From a checkpoint of a small transformer trained on Wikipedia: gated attention, value embeddings.
Each number is 50 + 15 x the weight over its row's rms, rounded and kept within 0 to 99. Layers, rows and columns count from 0. The size before them is the row's rms in percent of the matrix's.

# layer 8 attention key, 128x128, rms 0.14, rows 52-63, columns 64-127
111:46 33 53 45 25 71 31 27 64 64 44 41 59 65 35 49 54 53 63 40 52 43 36 60 50 62 39 80 65 20 60 43 23 62 63 42 61 42 84 48 50 25 35 33 59 35 79 49 65 69 64 47 58 89 54 54 37 35 58 18 45 56 24 64
103:68 61 47 44 52 60 57 49 31 63 71 54 62 49 84 29 52 52 76 46 77 37 16 30 64 60 41 39 33 38 49 61 60 48 24 45 44 42 21 56 54 71 51 47 45 41 69 77 47 39 42 44 41 34 52 74 45 52 53 47 48 32 72 78
104:56 34 63 84 94 41 38 26 65 33 56 42 70 59 58 49 61 63 80 51 38 35 46 56 70 43 32 62 40 62 46 45 38 61 50 66 52 66 31 64 24 83 38 53 24 30 32 71 31 47 51 32 38 43 34 52 49 58 46 56 47 48 52 81
097:73 43 53 42 66 52 54 74 31 48 56 46 40 63 52 57 58 71 40 38 45 57 81 50 46 34 42 35 12 49 49 65 81 34 66 46 57 43 37 64 57 72 44 52 52 63 30 87 60 48 44 34 27 45 72 36 59 72 77 52 33 48 45 42
093:34 50 27 56 36 46 38 41 67 34 78 43 38 16 45 66 56 49 50 46 43 54 53 59 50 50 42 50 61 57 56 11 57 42 58 38 63 61 52 81 49 35 67 27 49 67 61 08 55 40 41 67 30 46 41 46 58 68 27 55 69 47 55 43
097:42 88 54 54 58 44 58 33 42 38 49 19 58 58 42 50 52 55 47 42 44 51 41 50 57 44 58 58 44 63 61 30 46 69 61 51 42 58 60 34 68 50 47 35 46 44 35 12 15 49 68 56 55 37 40 49 63 20 36 50 60 73 32 40
097:53 71 67 44 43 49 64 51 73 02 59 42 58 61 60 50 36 48 66 45 59 56 41 56 56 61 49 57 61 57 57 54 45 64 69 69 49 41 29 24 59 64 58 85 39 50 21 73 59 39 56 33 53 46 35 57 61 22 48 47 61 40 29 60
111:36 37 41 27 38 52 34 73 75 62 53 67 63 28 61 11 48 53 45 66 37 36 34 70 40 40 60 52 54 68 63 42 42 26 67 41 53 31 59 54 69 44 68 28 30 33 45 31 29 70 64 44 59 58 38 57 41 35 60 48 22 52 44 51
107:31 50 50 42 31 29 45 59 56 50 52 43 54 59 50 72 38 50 34 57 43 61 33 42 45 67 46 05 43 87 33 52 80 40 66 74 34 68 36 44 65 73 45 69 56 67 75 64 62 33 56 49 40 48 67 44 37 68 73 82 55 35 71 34
101:73 39 51 62 61 26 46 39 65 44 46 45 59 68 27 42 46 70 35 71 52 71 45 71 30 50 55 68 42 42 48 21 56 38 69 50 59 39 43 59 40 59 39 48 39 64 55 57 65 66 63 59 46 57 31 39 36 63 56 56 33 41 27 54
100:72 58 30 80 68 64 50 47 63 47 26 38 62 56 59 50 40 44 66 49 48 55 75 46 55 50 48 42 59 35 43 36 36 67 64 46 62 43 47 81 13 59 45 56 42 68 48 56 60 48 50 22 57 59 66 39 55 40 62 06 77 36 39 45
107:63 25 43 50 49 28 70 58 62 62 64 37 42 64 52 74 75 43 17 57 41 29 62 69 46 47 43 66 54 45 39 59 79 49 56 55 76 47 28 50 39 52 56 49 34 75 09 61 56 36 68 66 43 61 67 54 83 73 62 40 48 42 87 50
# layer 8 attention query, 128x128, rms 0.14, rows 53-63, columns 64-127
106:39 42 23 58 49 63 64 68 22 49 25 78 62 36 52 45 41 32 54 16 51 76 53 54 60 40 73 44 67 85 43 36 51 25 24 56 36 34 76 69 67 53 57 44 58 47 56 50 48 62 43 64 43 59 65 52 27 70 35 46 57 65 34 70
108:84 55 56 29 66 50 61 73 32 46 44 50 51 32 60 24 47 24 57 51 36 59 52 47 55 47 57 70 65 72 52 51 59 54 51 52 57 40 41 27 62 77 24 56 49 31 43 83 60 35 59 55 46 41 52 55 64 42 83 18 60 41 37 55
097:34 83 60 62 59 42 28 16 66 45 57 48 59 43 74 49 43 72 51 45 45 49 61 48 32 56 37 36 51 63 46 37 34 38 62 60 63 62 73 51 65 50 45 27 65 43 45 74 31 46 54 36 67 47 54 59 34 67 59 43 41 43 40 45
097:46 50 42 45 15 36 53 62 46 66 46 48 30 25 33 44 69 36 49 43 55 58 60 70 37 64 57 33 46 40 54 67 64 54 65 34 60 54 48 21 55 63 63 60 51 44 69 35 73 38 44 48 38 44 45 37 22 39 50 37 71 49 33 46
102:45 59 32 38 31 44 59 50 63 61 67 27 56 57 36 58 68 46 80 47 53 27 57 62 63 66 55 45 28 27 68 47 58 79 58 68 70 54 44 26 52 55 43 66 13 58 55 46 75 42 60 33 46 58 48 56 37 49 48 50 84 47 19 37
102:72 29 70 56 76 45 60 63 39 44 33 79 44 41 76 56 32 34 38 42 50 46 37 51 50 67 25 58 39 64 57 55 44 39 50 50 58 59 05 28 44 19 47 64 33 50 31 74 35 46 77 56 40 66 50 64 62 60 54 68 61 60 49 43
112:97 22 59 39 51 22 38 60 22 61 37 66 67 46 55 72 64 12 53 48 67 53 71 42 40 41 60 69 46 69 52 66 67 32 56 42 47 48 46 43 60 52 50 58 47 46 38 42 14 60 71 41 54 37 62 46 37 91 49 45 45 27 58 44
108:49 44 23 40 62 49 42 62 46 38 66 65 55 62 42 39 39 35 60 70 56 30 34 56 45 66 52 29 62 48 67 39 38 44 53 69 51 55 43 19 42 29 42 28 70 52 75 52 58 18 75 57 44 41 24 55 37 34 58 77 49 43 56 55
096:24 39 50 39 54 65 52 22 90 22 46 43 51 47 74 66 32 51 73 51 51 54 47 50 46 56 42 41 53 64 47 68 61 34 47 49 29 43 47 53 59 95 54 41 96 29 38 78 43 48 50 49 58 35 38 60 26 59 68 61 36 36 43 67
098:51 42 73 57 42 63 51 53 69 71 83 49 34 22 47 49 69 19 45 61 56 43 38 39 25 73 25 69 51 46 60 49 54 45 52 59 62 40 59 56 46 38 54 21 69 51 74 86 37 52 70 28 59 77 58 57 51 22 47 40 51 31 45 61
108:53 52 43 52 46 30 41 11 50 42 55 48 81 66 71 41 66 68 47 51 55 73 65 49 53 23 44 51 58 63 51 66 36 43 72 48 50 49 48 47 45 68 42 40 66 55 68 62 54 41 30 60 78 55 46 66 38 67 50 44 70 67 28 71
# layer 8 attention value, 128x128, rms 0.163, rows 0-42, columns 64-127
079:45 42 71 39 33 21 42 52 34 53 63 85 51 50 38 78 58 99 64 61 46 53 45 28 46 61 35 50 26 41 68 43 60 57 25 37 45 62 51 72 59 64 56 42 08 51 58 40 52 30 65 54 40 45 47 39 70 34 64 37 29 42 39 53
081:55 44 50 63 38 71 42 59 69 50 71 44 61 60 25 47 58 79 65 47 40 57 28 63 67 03 64 40 53 44 33 59 45 54 65 40 32 49 52 41 62 58 45 39 61 48 72 51 63 77 45 35 57 58 47 43 31 45 36 66 73 62 73 57
082:32 44 50 32 43 24 56 45 60 53 48 61 47 25 35 53 76 75 65 54 42 23 73 40 34 47 47 58 50 87 52 62 30 23 57 53 64 24 53 49 36 24 40 50 35 34 52 64 77 60 58 59 58 48 44 79 41 50 50 49 17 52 50 48
086:30 39 20 48 17 52 44 65 75 55 56 70 48 44 20 49 69 55 48 37 57 33 72 64 63 48 55 44 63 57 49 59 53 54 40 38 41 30 58 26 62 26 33 41 73 36 55 33 48 67 29 46 52 51 33 30 55 11 48 70 32 63 63 43
099:54 54 41 76 36 24 47 73 73 35 65 66 39 50 26 60 75 64 77 36 32 46 83 64 78 47 50 27 35 34 52 40 52 43 35 32 31 58 57 20 48 41 36 22 16 47 58 44 67 48 33 28 69 46 51 48 62 79 46 52 33 36 46 36
085:26 64 82 31 25 71 50 56 50 27 80 73 40 36 58 47 55 79 63 62 62 50 44 67 51 67 60 32 43 46 60 44 42 24 38 67 54 56 54 43 55 80 40 49 49 35 54 59 56 57 56 65 37 63 46 63 65 41 56 64 32 38 30 39
084:63 71 25 51 32 73 45 63 70 53 60 67 46 39 55 54 21 61 33 48 17 63 13 50 99 38 56 44 49 29 48 45 51 48 57 36 10 34 58 32 73 50 47 52 78 72 59 45 36 46 43 27 55 37 46 54 66 86 56 65 43 42 64 46
082:46 64 12 32 51 32 57 69 53 60 58 63 70 28 48 64 38 62 62 63 40 47 58 43 87 47 52 39 51 57 49 53 33 60 59 38 52 43 55 03 54 39 65 63 34 38 67 49 65 31 35 44 19 58 31 32 65 24 57 50 60 62 57 14
078:24 60 81 62 12 50 47 40 60 51 53 41 57 47 41 56 67 48 82 47 43 41 46 56 47 57 51 48 49 49 37 69 24 45 79 47 37 35 48 28 47 14 17 23 70 40 30 48 54 62 63 43 54 37 43 67 35 40 46 36 54 66 32 55
084:50 56 31 35 50 57 33 61 79 58 25 43 56 63 40 49 22 40 57 41 59 53 31 30 30 57 45 17 67 55 58 59 56 73 59 60 69 46 38 53 81 69 90 43 22 36 39 47 48 53 87 64 71 45 41 45 58 87 46 87 54 32 52 42
089:59 55 49 64 55 37 55 54 61 58 39 56 52 47 42 73 64 57 47 57 20 68 75 41 41 41 61 41 25 49 60 47 50 23 33 35 36 68 54 37 64 63 62 51 49 69 47 47 55 53 53 36 81 37 76 47 64 48 27 49 45 44 45 00
081:39 56 54 33 61 77 31 47 58 54 63 69 54 27 42 16 15 04 32 76 38 52 61 49 21 54 59 43 74 55 54 30 44 37 36 43 39 37 52 73 55 37 79 63 61 66 35 44 55 66 46 73 31 72 45 54 30 17 40 33 62 33 47 67
075:36 88 43 39 32 53 34 44 24 34 55 68 37 19 56 57 55 78 51 42 35 69 44 51 74 24 70 42 47 50 43 34 65 44 61 33 30 41 28 76 52 68 58 52 75 23 63 25 46 49 62 51 69 13 46 56 40 55 56 69 65 27 66 35
080:62 87 37 43 52 50 70 56 58 40 75 47 60 48 67 70 52 61 43 57 49 48 50 54 52 16 54 37 44 46 45 44 57 64 64 37 56 21 43 73 39 61 34 47 37 80 62 24 67 32 37 71 48 41 42 55 68 61 70 62 46 51 52 24
093:53 64 47 38 62 34 62 52 35 41 63 56 46 53 50 60 31 85 33 51 48 73 38 61 70 26 58 46 61 46 55 43 81 55 65 28 26 73 63 41 58 69 64 50 46 62 55 29 46 29 27 54 29 20 41 34 63 73 49 66 65 42 50 24
079:37 30 79 26 62 39 57 44 16 61 36 73 60 54 47 49 49 69 38 64 67 35 12 22 41 59 41 50 61 77 49 51 42 57 54 83 67 34 36 37 46 39 68 61 11 63 54 69 60 59 67 43 31 30 44 65 43 37 58 50 38 57 54 64
079:56 32 60 55 58 49 37 54 35 40 67 60 39 38 47 51 71 50 47 63 31 27 82 69 34 34 31 52 35 23 54 71 38 45 36 34 47 70 49 67 49 28 31 42 27 40 45 62 59 55 51 52 67 68 62 58 37 63 53 62 46 55 36 03
082:69 33 69 43 30 61 34 46 80 43 41 36 43 47 59 36 58 68 60 58 30 42 69 52 48 56 34 64 33 37 63 64 49 25 31 51 71 54 64 42 33 30 53 37 37 22 33 68 59 60 93 40 59 71 67 42 43 43 32 28 20 44 45 39
085:39 36 38 91 51 61 53 46 58 55 54 25 65 45 37 66 64 30 48 46 45 47 54 65 59 37 55 55 28 29 73 62 50 45 77 34 74 58 49 56 72 58 63 58 99 65 49 49 44 60 64 51 48 42 42 54 53 43 41 60 45 41 31 63
081:59 36 40 49 43 40 30 50 39 64 47 64 45 49 15 57 73 65 47 46 56 67 30 51 64 22 63 37 62 66 47 43 34 72 32 53 34 48 57 57 49 46 50 55 30 38 85 49 75 75 33 73 47 60 45 72 24 22 49 56 82 68 70 57
086:64 64 41 47 44 84 74 38 64 53 38 37 48 40 54 50 60 55 42 25 50 26 34 30 41 56 38 68 66 47 26 65 38 51 71 70 58 63 45 38 54 64 59 56 77 62 36 63 23 53 50 33 35 56 52 62 52 19 58 34 28 80 74 73
086:55 31 56 82 55 16 51 70 54 47 32 63 49 49 37 57 75 58 61 36 45 81 39 63 77 70 23 71 33 63 65 25 49 32 54 54 60 65 53 41 56 42 38 68 70 63 55 48 59 54 60 64 74 43 65 54 67 53 52 46 51 38 30 39
094:48 41 60 71 53 48 37 38 41 40 30 54 53 61 43 57 99 26 52 39 56 51 76 48 44 50 43 70 56 53 65 72 51 45 48 42 40 34 49 32 49 38 28 33 59 33 42 42 42 61 64 30 70 65 60 68 11 58 57 35 61 75 52 46
079:66 54 49 32 63 34 47 57 36 54 32 70 36 68 42 47 66 76 41 67 35 49 59 63 43 66 65 73 67 44 55 50 53 28 45 54 46 53 36 09 58 33 44 49 41 32 36 30 50 40 29 26 45 49 25 53 48 84 20 41 56 44 57 26
079:63 28 62 63 37 46 38 48 69 47 46 33 55 35 49 46 26 33 70 60 53 54 43 35 41 71 53 46 40 43 56 51 50 43 53 34 81 64 67 57 47 48 67 46 65 40 40 68 48 55 99 67 67 67 61 41 61 52 42 73 59 46 38 36
088:43 31 40 48 39 58 57 51 37 66 25 29 70 76 63 41 34 32 35 27 44 55 85 53 75 62 44 77 46 43 50 62 67 70 67 24 60 59 51 26 44 42 41 43 64 72 43 50 43 47 75 27 54 41 49 38 36 29 40 39 37 35 66 57
084:43 50 42 56 59 34 53 70 41 47 90 53 56 33 49 67 68 58 52 45 58 26 35 61 64 51 55 57 37 53 46 16 73 45 56 47 53 60 39 74 37 47 21 58 54 50 48 40 46 52 36 62 50 41 47 43 56 60 78 41 27 70 61 70
088:35 56 33 50 51 62 44 34 65 68 26 28 43 64 33 42 44 27 63 32 52 52 57 37 53 67 51 54 43 76 48 56 43 65 49 34 36 28 63 13 59 32 65 61 48 49 46 54 53 48 27 85 52 66 37 38 56 56 55 58 43 37 55 65
099:50 47 53 52 35 80 51 60 73 42 68 53 49 52 62 42 35 54 47 87 66 16 52 65 23 49 66 29 42 43 53 57 70 58 28 57 68 39 36 63 55 64 87 38 27 44 59 51 64 58 56 51 43 62 39 63 62 28 56 64 25 31 61 52
085:24 67 74 51 60 47 47 29 57 45 83 14 39 43 53 58 41 47 41 38 71 33 61 44 35 81 44 31 52 44 46 26 51 59 62 87 58 61 50 90 61 61 45 70 57 46 32 71 43 40 72 42 34 66 49 34 55 60 59 74 25 38 31 81
078:54 47 77 65 78 43 43 34 38 62 63 46 53 45 43 40 62 52 49 48 23 45 75 73 56 71 49 63 33 30 43 60 33 70 43 56 28 36 53 42 25 46 17 38 68 46 47 55 48 44 42 52 66 45 56 62 62 51 54 13 46 46 49 69
089:29 54 56 81 40 60 48 51 40 47 57 37 34 61 36 46 58 66 57 35 76 48 53 74 41 38 43 51 48 42 37 64 34 47 43 67 00 90 57 30 28 56 60 34 61 49 55 50 37 49 58 29 56 52 42 45 51 43 39 80 39 53 65 39
094:39 61 72 36 46 34 48 44 21 51 48 62 49 56 46 48 51 69 53 58 57 60 42 41 63 67 59 34 50 32 39 50 57 51 42 62 14 81 55 42 30 73 25 59 64 28 36 53 21 52 49 43 45 36 52 49 28 72 54 72 75 70 54 57
087:16 33 50 63 66 63 29 54 40 44 51 16 58 67 37 38 28 42 43 27 56 56 38 55 23 65 52 38 42 31 38 34 56 82 81 79 53 47 44 37 34 33 66 55 31 60 39 52 43 54 47 62 39 60 37 32 56 34 51 81 51 39 54 53
090:62 56 41 58 26 59 40 48 77 46 67 54 45 59 53 39 71 61 70 44 67 64 63 65 37 57 57 21 27 51 37 68 35 09 45 42 44 51 48 32 49 57 43 37 50 46 68 71 60 66 35 44 66 31 45 70 39 61 51 36 43 42 35 75
090:63 31 59 43 38 67 50 43 53 59 28 20 56 36 74 44 44 67 56 39 45 58 36 52 56 28 45 69 36 45 34 64 36 48 68 84 35 48 40 20 53 63 51 33 38 52 43 53 56 49 51 34 62 49 58 53 49 02 46 22 30 37 39 54
093:50 48 50 43 24 41 35 20 47 56 50 53 44 39 45 48 65 64 48 73 57 63 32 69 60 85 62 34 39 34 53 52 59 53 47 48 41 61 53 73 46 38 48 51 74 41 48 71 39 58 60 48 89 24 59 50 32 67 28 39 48 55 52 50
082:47 54 52 60 42 64 45 41 54 41 62 70 48 43 25 55 84 40 72 58 63 55 45 64 44 55 78 51 42 59 48 72 44 52 55 46 12 40 51 51 40 61 14 49 59 34 54 57 49 45 65 45 39 56 50 43 62 49 45 93 57 70 52 70
085:28 50 62 33 43 50 45 40 29 31 37 62 45 42 27 65 69 44 56 57 65 72 42 75 43 74 61 32 55 26 52 73 49 12 42 49 27 90 50 75 36 59 60 60 52 51 44 42 37 45 58 80 95 48 51 40 34 86 56 57 79 83 38 51
077:31 37 44 57 38 58 37 65 48 37 73 14 66 57 41 42 47 44 55 63 44 30 70 43 70 80 47 29 27 41 46 70 56 50 31 26 70 19 43 67 68 71 60 24 66 50 60 56 50 38 35 43 41 62 41 23 24 28 55 42 66 60 56 47
084:48 54 65 67 57 26 44 48 50 46 47 70 37 48 58 49 68 60 71 34 42 45 74 54 65 70 39 51 38 52 63 51 73 35 56 23 51 51 62 39 53 55 30 26 68 31 64 54 58 67 64 27 72 33 74 51 33 71 45 20 27 40 53 60
080:57 56 66 50 76 43 48 43 42 68 67 41 47 58 58 57 57 79 44 54 65 38 59 48 30 52 41 79 50 40 17 58 49 51 57 23 38 59 53 26 47 40 71 51 47 78 42 36 43 45 42 54 26 38 40 45 69 32 48 30 66 63 65 42
074:25 43 57 69 56 59 44 30 51 40 44 63 52 36 59 41 44 53 51 38 37 61 75 40 64 73 52 20 54 61 54 55 50 49 52 14 80 21 48 55 46 42 46 59 75 56 33 55 50 77 40 45 59 36 60 29 69 49 52 57 54 39 53 54
# layer 8 attention output (transposed), 128x128, rms 0.143, rows 0-42, columns 64-127
101:43 80 35 20 48 30 33 61 73 48 43 43 45 54 62 53 39 23 53 50 53 21 53 39 40 20 30 43 32 48 62 38 79 37 68 49 38 53 59 30 30 48 45 64 53 42 66 39 39 42 28 60 47 23 45 49 43 35 26 34 30 58 33 30
103:46 38 17 67 17 60 21 36 31 55 38 31 50 62 64 65 50 29 72 62 31 43 37 70 57 37 16 43 71 48 21 59 58 59 55 40 61 49 58 73 31 38 60 53 29 54 71 53 42 67 64 41 35 45 42 62 54 65 34 73 54 59 69 53
099:53 52 46 60 50 33 66 63 41 53 57 54 37 78 48 71 47 51 54 64 40 27 47 63 60 03 20 50 34 69 54 31 42 48 51 43 50 61 60 63 52 87 40 51 38 63 55 80 56 56 62 30 46 49 62 58 57 46 33 45 63 23 48 53
114:52 64 53 61 57 41 41 50 53 55 41 30 54 49 45 43 72 53 38 61 59 56 47 33 31 67 54 75 38 66 39 58 46 63 47 54 44 52 44 34 44 50 43 61 38 54 93 43 16 53 62 51 25 92 68 64 32 17 33 54 56 54 65 22
093:58 21 43 49 50 47 59 74 09 23 50 57 69 46 29 50 69 39 43 49 42 61 61 43 34 48 61 37 62 60 46 50 53 41 40 48 82 61 57 59 44 48 63 44 35 53 40 03 61 49 46 68 61 50 47 55 43 34 48 55 40 50 56 67
101:52 73 45 42 48 45 22 35 71 30 80 60 43 57 69 27 29 44 58 59 75 47 54 50 37 72 41 48 39 46 54 84 34 42 46 63 45 65 31 43 36 58 66 47 41 53 62 63 61 43 58 78 45 23 51 59 55 34 80 55 58 36 57 72
098:86 60 41 53 43 07 79 35 70 31 27 65 61 40 68 53 42 80 64 80 59 87 44 46 66 63 63 35 63 37 73 62 49 33 63 42 51 62 69 59 57 33 53 49 57 42 66 49 54 43 66 38 47 34 48 53 59 50 50 51 54 67 50 22
099:33 59 23 35 32 37 14 68 61 52 38 28 52 48 21 60 28 58 51 56 14 72 58 60 61 54 42 59 25 48 53 39 71 49 52 56 65 48 55 55 60 56 47 46 80 39 69 50 91 63 53 62 46 63 36 30 55 48 36 39 47 23 64 30
100:26 43 44 42 51 59 33 55 41 69 61 44 49 64 51 31 56 68 50 69 66 47 30 51 19 26 82 30 33 59 61 39 73 66 73 40 45 34 74 61 51 53 33 57 67 82 59 56 42 75 60 31 29 51 30 41 64 59 43 59 35 66 62 75
104:36 51 69 42 52 49 46 54 36 59 59 52 86 41 45 20 54 47 53 51 32 64 71 94 56 39 79 43 58 37 56 44 50 46 72 34 34 57 62 62 33 47 09 75 22 38 33 59 47 66 26 35 43 54 23 44 65 28 63 31 44 47 47 47
106:56 28 60 49 52 43 58 46 44 45 53 54 47 61 68 66 43 37 16 62 50 31 29 47 51 53 64 42 36 36 58 46 70 57 48 56 32 47 38 40 47 58 24 45 47 29 63 43 31 46 27 89 70 69 67 47 62 72 08 49 66 56 77 47
103:62 63 60 66 38 30 58 22 58 71 54 61 77 28 61 52 55 59 73 64 23 47 21 43 29 30 41 46 55 54 50 58 31 84 60 76 83 45 60 55 53 35 53 62 67 35 57 61 78 51 52 69 43 49 33 38 67 45 41 62 50 34 59 54
109:78 26 49 35 82 58 69 58 73 35 55 36 55 81 53 29 21 28 55 43 57 73 61 58 62 47 77 66 58 67 44 43 42 68 55 64 69 49 51 42 53 49 69 49 57 73 65 24 48 75 32 63 27 50 59 44 50 50 61 49 51 59 35 58
105:69 58 57 64 56 60 32 73 32 59 61 59 64 58 34 54 49 50 56 55 06 35 60 36 29 54 54 63 66 29 44 48 49 56 28 29 42 51 65 48 89 36 57 67 60 58 28 23 35 32 81 48 37 44 57 36 61 04 77 45 36 40 60 50
105:67 69 37 36 49 53 54 28 42 77 77 51 62 21 50 65 71 48 67 70 39 43 49 41 63 74 44 61 42 71 66 06 49 56 46 61 58 55 70 65 46 48 65 30 25 40 40 22 26 61 38 44 56 67 47 30 44 73 61 58 45 46 59 71
108:51 64 77 47 44 66 55 43 74 73 71 41 56 31 35 54 37 35 43 33 59 47 58 43 53 31 69 85 39 44 56 30 57 68 56 48 53 56 69 67 45 33 33 75 30 13 90 82 55 27 54 44 46 53 33 44 41 60 46 62 47 32 50 56
101:43 39 53 48 54 38 38 38 66 57 29 40 50 68 41 43 44 54 21 47 23 36 53 37 43 39 71 36 43 47 54 32 33 81 47 34 48 46 43 60 19 65 53 58 36 75 19 38 11 35 65 51 33 25 52 60 58 38 60 72 55 71 56 32
092:66 80 35 59 53 39 78 51 44 57 37 54 54 36 44 68 49 24 51 71 69 40 44 67 27 55 79 34 44 32 24 75 84 75 51 32 54 44 42 21 85 43 54 27 55 35 65 47 55 45 67 23 47 42 27 71 40 41 44 58 57 54 33 59
103:56 37 38 41 74 72 55 76 51 81 73 56 37 61 46 56 44 37 39 70 58 51 33 61 68 72 45 61 63 47 37 78 44 51 54 65 29 49 43 57 38 63 49 46 57 40 38 70 39 66 38 20 45 62 39 56 33 32 64 57 39 32 43 45
100:19 65 28 49 47 54 62 28 35 45 68 36 33 56 81 28 40 41 60 59 51 51 50 79 59 47 58 23 52 73 38 52 70 51 15 39 30 63 66 38 49 41 64 49 51 27 64 54 77 45 43 52 31 76 33 50 74 45 56 74 50 54 53 74
091:64 62 38 50 53 55 39 18 59 48 60 53 38 22 56 37 47 30 30 36 60 44 82 43 47 51 71 80 34 30 45 37 42 18 52 62 61 34 49 51 34 32 59 44 65 21 39 40 40 59 67 45 77 67 62 54 65 26 45 52 42 63 71 56
097:41 48 55 32 18 55 64 27 45 35 46 37 50 38 41 62 67 11 45 53 62 53 49 47 18 68 44 49 38 29 66 77 30 55 74 51 39 42 57 49 48 49 47 42 36 43 63 49 48 37 35 31 59 41 68 65 34 49 39 45 43 57 81 27
089:46 71 47 61 63 68 56 18 54 43 59 27 60 60 68 66 71 66 25 53 40 35 60 50 61 50 23 32 64 48 89 60 49 59 63 76 55 43 55 21 41 43 49 49 58 42 41 28 86 52 17 39 39 53 45 67 56 23 39 58 34 25 48 33
108:32 53 55 69 38 41 67 63 40 43 63 32 44 32 36 40 44 68 34 44 60 55 72 34 53 58 49 49 35 67 58 67 32 27 46 56 67 50 73 73 75 77 78 71 69 49 44 41 49 60 51 42 52 49 44 46 95 37 55 60 39 66 60 50
105:69 31 49 62 44 48 42 39 71 64 59 49 34 45 52 62 71 40 53 75 40 35 67 69 57 56 61 49 78 70 68 81 36 71 44 38 30 42 54 67 71 33 45 46 60 63 52 42 35 28 71 52 57 45 47 36 51 60 44 69 38 67 33 35
095:46 65 40 45 12 71 29 43 34 42 29 33 35 46 72 69 69 47 77 39 58 55 51 39 64 74 62 72 50 31 48 33 36 57 65 66 49 48 46 61 40 52 61 83 76 60 51 48 24 39 44 71 49 74 57 52 54 47 64 51 76 37 46 50
096:59 47 45 68 32 38 62 78 55 54 67 32 46 42 33 48 57 64 61 65 80 27 52 18 51 39 63 46 61 55 66 27 56 73 18 54 39 46 30 70 49 31 33 43 52 47 52 46 37 45 46 45 39 52 69 59 79 37 42 36 59 40 53 54
104:12 57 45 51 59 40 47 25 54 51 31 33 34 59 39 49 62 21 52 55 51 48 62 80 68 51 54 75 57 54 33 54 43 45 77 53 59 40 59 43 66 41 52 43 64 57 68 64 46 47 58 61 69 38 38 66 47 61 31 21 57 34 67 49
100:50 72 92 50 41 61 73 40 76 23 50 37 41 47 23 66 29 47 63 41 33 48 42 63 82 59 63 10 24 73 46 44 46 44 64 59 56 84 22 51 59 57 58 65 51 52 56 24 46 53 71 52 27 52 27 57 29 32 39 59 54 47 82 43
099:28 61 76 88 75 54 63 55 45 61 59 36 43 28 39 65 44 64 60 62 40 38 65 32 32 38 40 76 35 42 54 72 69 50 61 61 45 49 45 17 44 56 91 61 43 50 34 68 41 56 23 50 56 51 63 55 36 74 51 66 62 53 53 50
095:21 45 57 62 34 32 26 37 38 61 43 44 52 52 57 70 53 68 40 79 73 69 43 50 45 58 59 20 23 48 51 61 44 46 09 31 49 41 50 45 43 26 25 45 61 38 57 37 60 80 38 66 31 58 58 24 31 67 81 41 31 47 45 61
094:62 45 50 70 28 66 59 70 54 53 52 44 30 68 82 35 47 68 74 65 44 45 77 61 57 47 58 51 54 35 33 52 64 39 66 58 61 59 80 30 58 49 02 61 68 42 61 53 49 38 71 50 44 47 41 51 60 53 67 47 43 40 37 28
105:31 79 62 38 49 61 46 71 33 58 42 45 63 61 37 66 38 32 40 60 30 71 91 49 57 61 45 25 51 43 44 47 44 61 63 32 59 61 40 38 35 30 33 34 45 41 62 36 41 39 54 43 52 45 44 38 60 69 59 68 39 55 28 50
091:41 45 68 48 58 48 41 36 49 48 28 51 51 42 61 37 42 62 60 45 51 40 46 36 93 28 39 65 44 46 29 43 43 48 29 31 43 50 47 49 42 67 34 47 55 28 13 35 39 77 74 46 64 62 24 59 34 20 51 59 60 32 37 31
096:31 54 46 60 28 66 25 67 70 36 47 64 73 45 55 40 66 61 31 79 50 58 54 58 66 51 76 46 76 53 32 35 58 48 39 63 32 51 57 47 32 33 58 43 37 45 41 69 47 42 33 60 52 47 31 63 12 58 71 76 49 24 69 58
101:47 36 37 31 54 41 63 38 58 70 55 63 68 65 56 65 64 56 46 44 67 41 68 60 51 68 48 64 53 56 68 51 67 65 53 31 32 39 38 59 37 51 54 70 66 57 51 59 62 27 76 28 67 50 44 25 70 82 77 62 70 56 73 26
093:42 37 61 37 46 69 59 63 44 49 76 60 56 35 37 58 69 50 54 66 51 39 51 66 72 64 53 42 47 41 47 45 49 38 47 72 52 36 56 49 45 34 95 42 47 52 72 72 48 79 54 52 11 30 47 43 88 68 37 41 65 32 60 21
098:77 46 30 59 46 92 64 28 65 49 62 64 56 49 50 55 23 51 44 43 57 43 13 31 38 69 40 51 53 56 50 42 41 19 73 31 34 50 39 50 55 73 45 79 58 63 73 11 48 50 38 28 58 30 52 51 65 38 36 66 53 56 55 45
108:74 49 53 50 35 42 39 18 00 39 42 65 44 70 39 33 13 64 60 43 76 43 49 51 59 43 37 75 59 21 55 17 47 86 53 35 46 61 53 52 72 44 66 58 46 50 35 49 51 48 67 42 37 55 63 54 63 59 74 59 22 31 55 49
104:27 41 17 52 60 41 28 36 28 63 37 93 65 44 61 52 37 69 51 45 44 27 69 55 26 76 52 47 52 66 44 42 39 58 91 82 29 47 43 38 55 36 57 29 54 55 52 34 59 35 70 46 50 67 60 40 34 47 25 74 51 35 32 25
096:44 54 72 38 59 67 43 55 61 61 43 43 53 78 76 42 81 37 54 26 72 53 43 53 41 45 53 43 75 44 62 62 45 61 53 49 60 44 67 54 41 48 48 14 31 62 34 32 75 45 72 22 29 59 69 30 65 39 38 50 74 43 51 51
097:75 46 35 64 59 36 46 64 57 72 38 43 45 36 63 41 55 40 55 35 47 54 32 72 59 39 23 37 55 55 53 72 41 64 71 54 34 33 49 55 67 57 50 44 43 20 74 44 10 63 42 63 42 44 40 17 56 59 26 71 18 60 61 58
091:25 53 70 72 61 24 65 47 44 58 52 42 56 44 68 33 49 46 52 37 70 64 46 60 53 56 27 40 47 62 32 53 49 29 36 86 47 33 54 72 75 35 42 55 46 66 58 22 50 33 45 56 77 39 47 58 52 44 50 36 64 56 40 37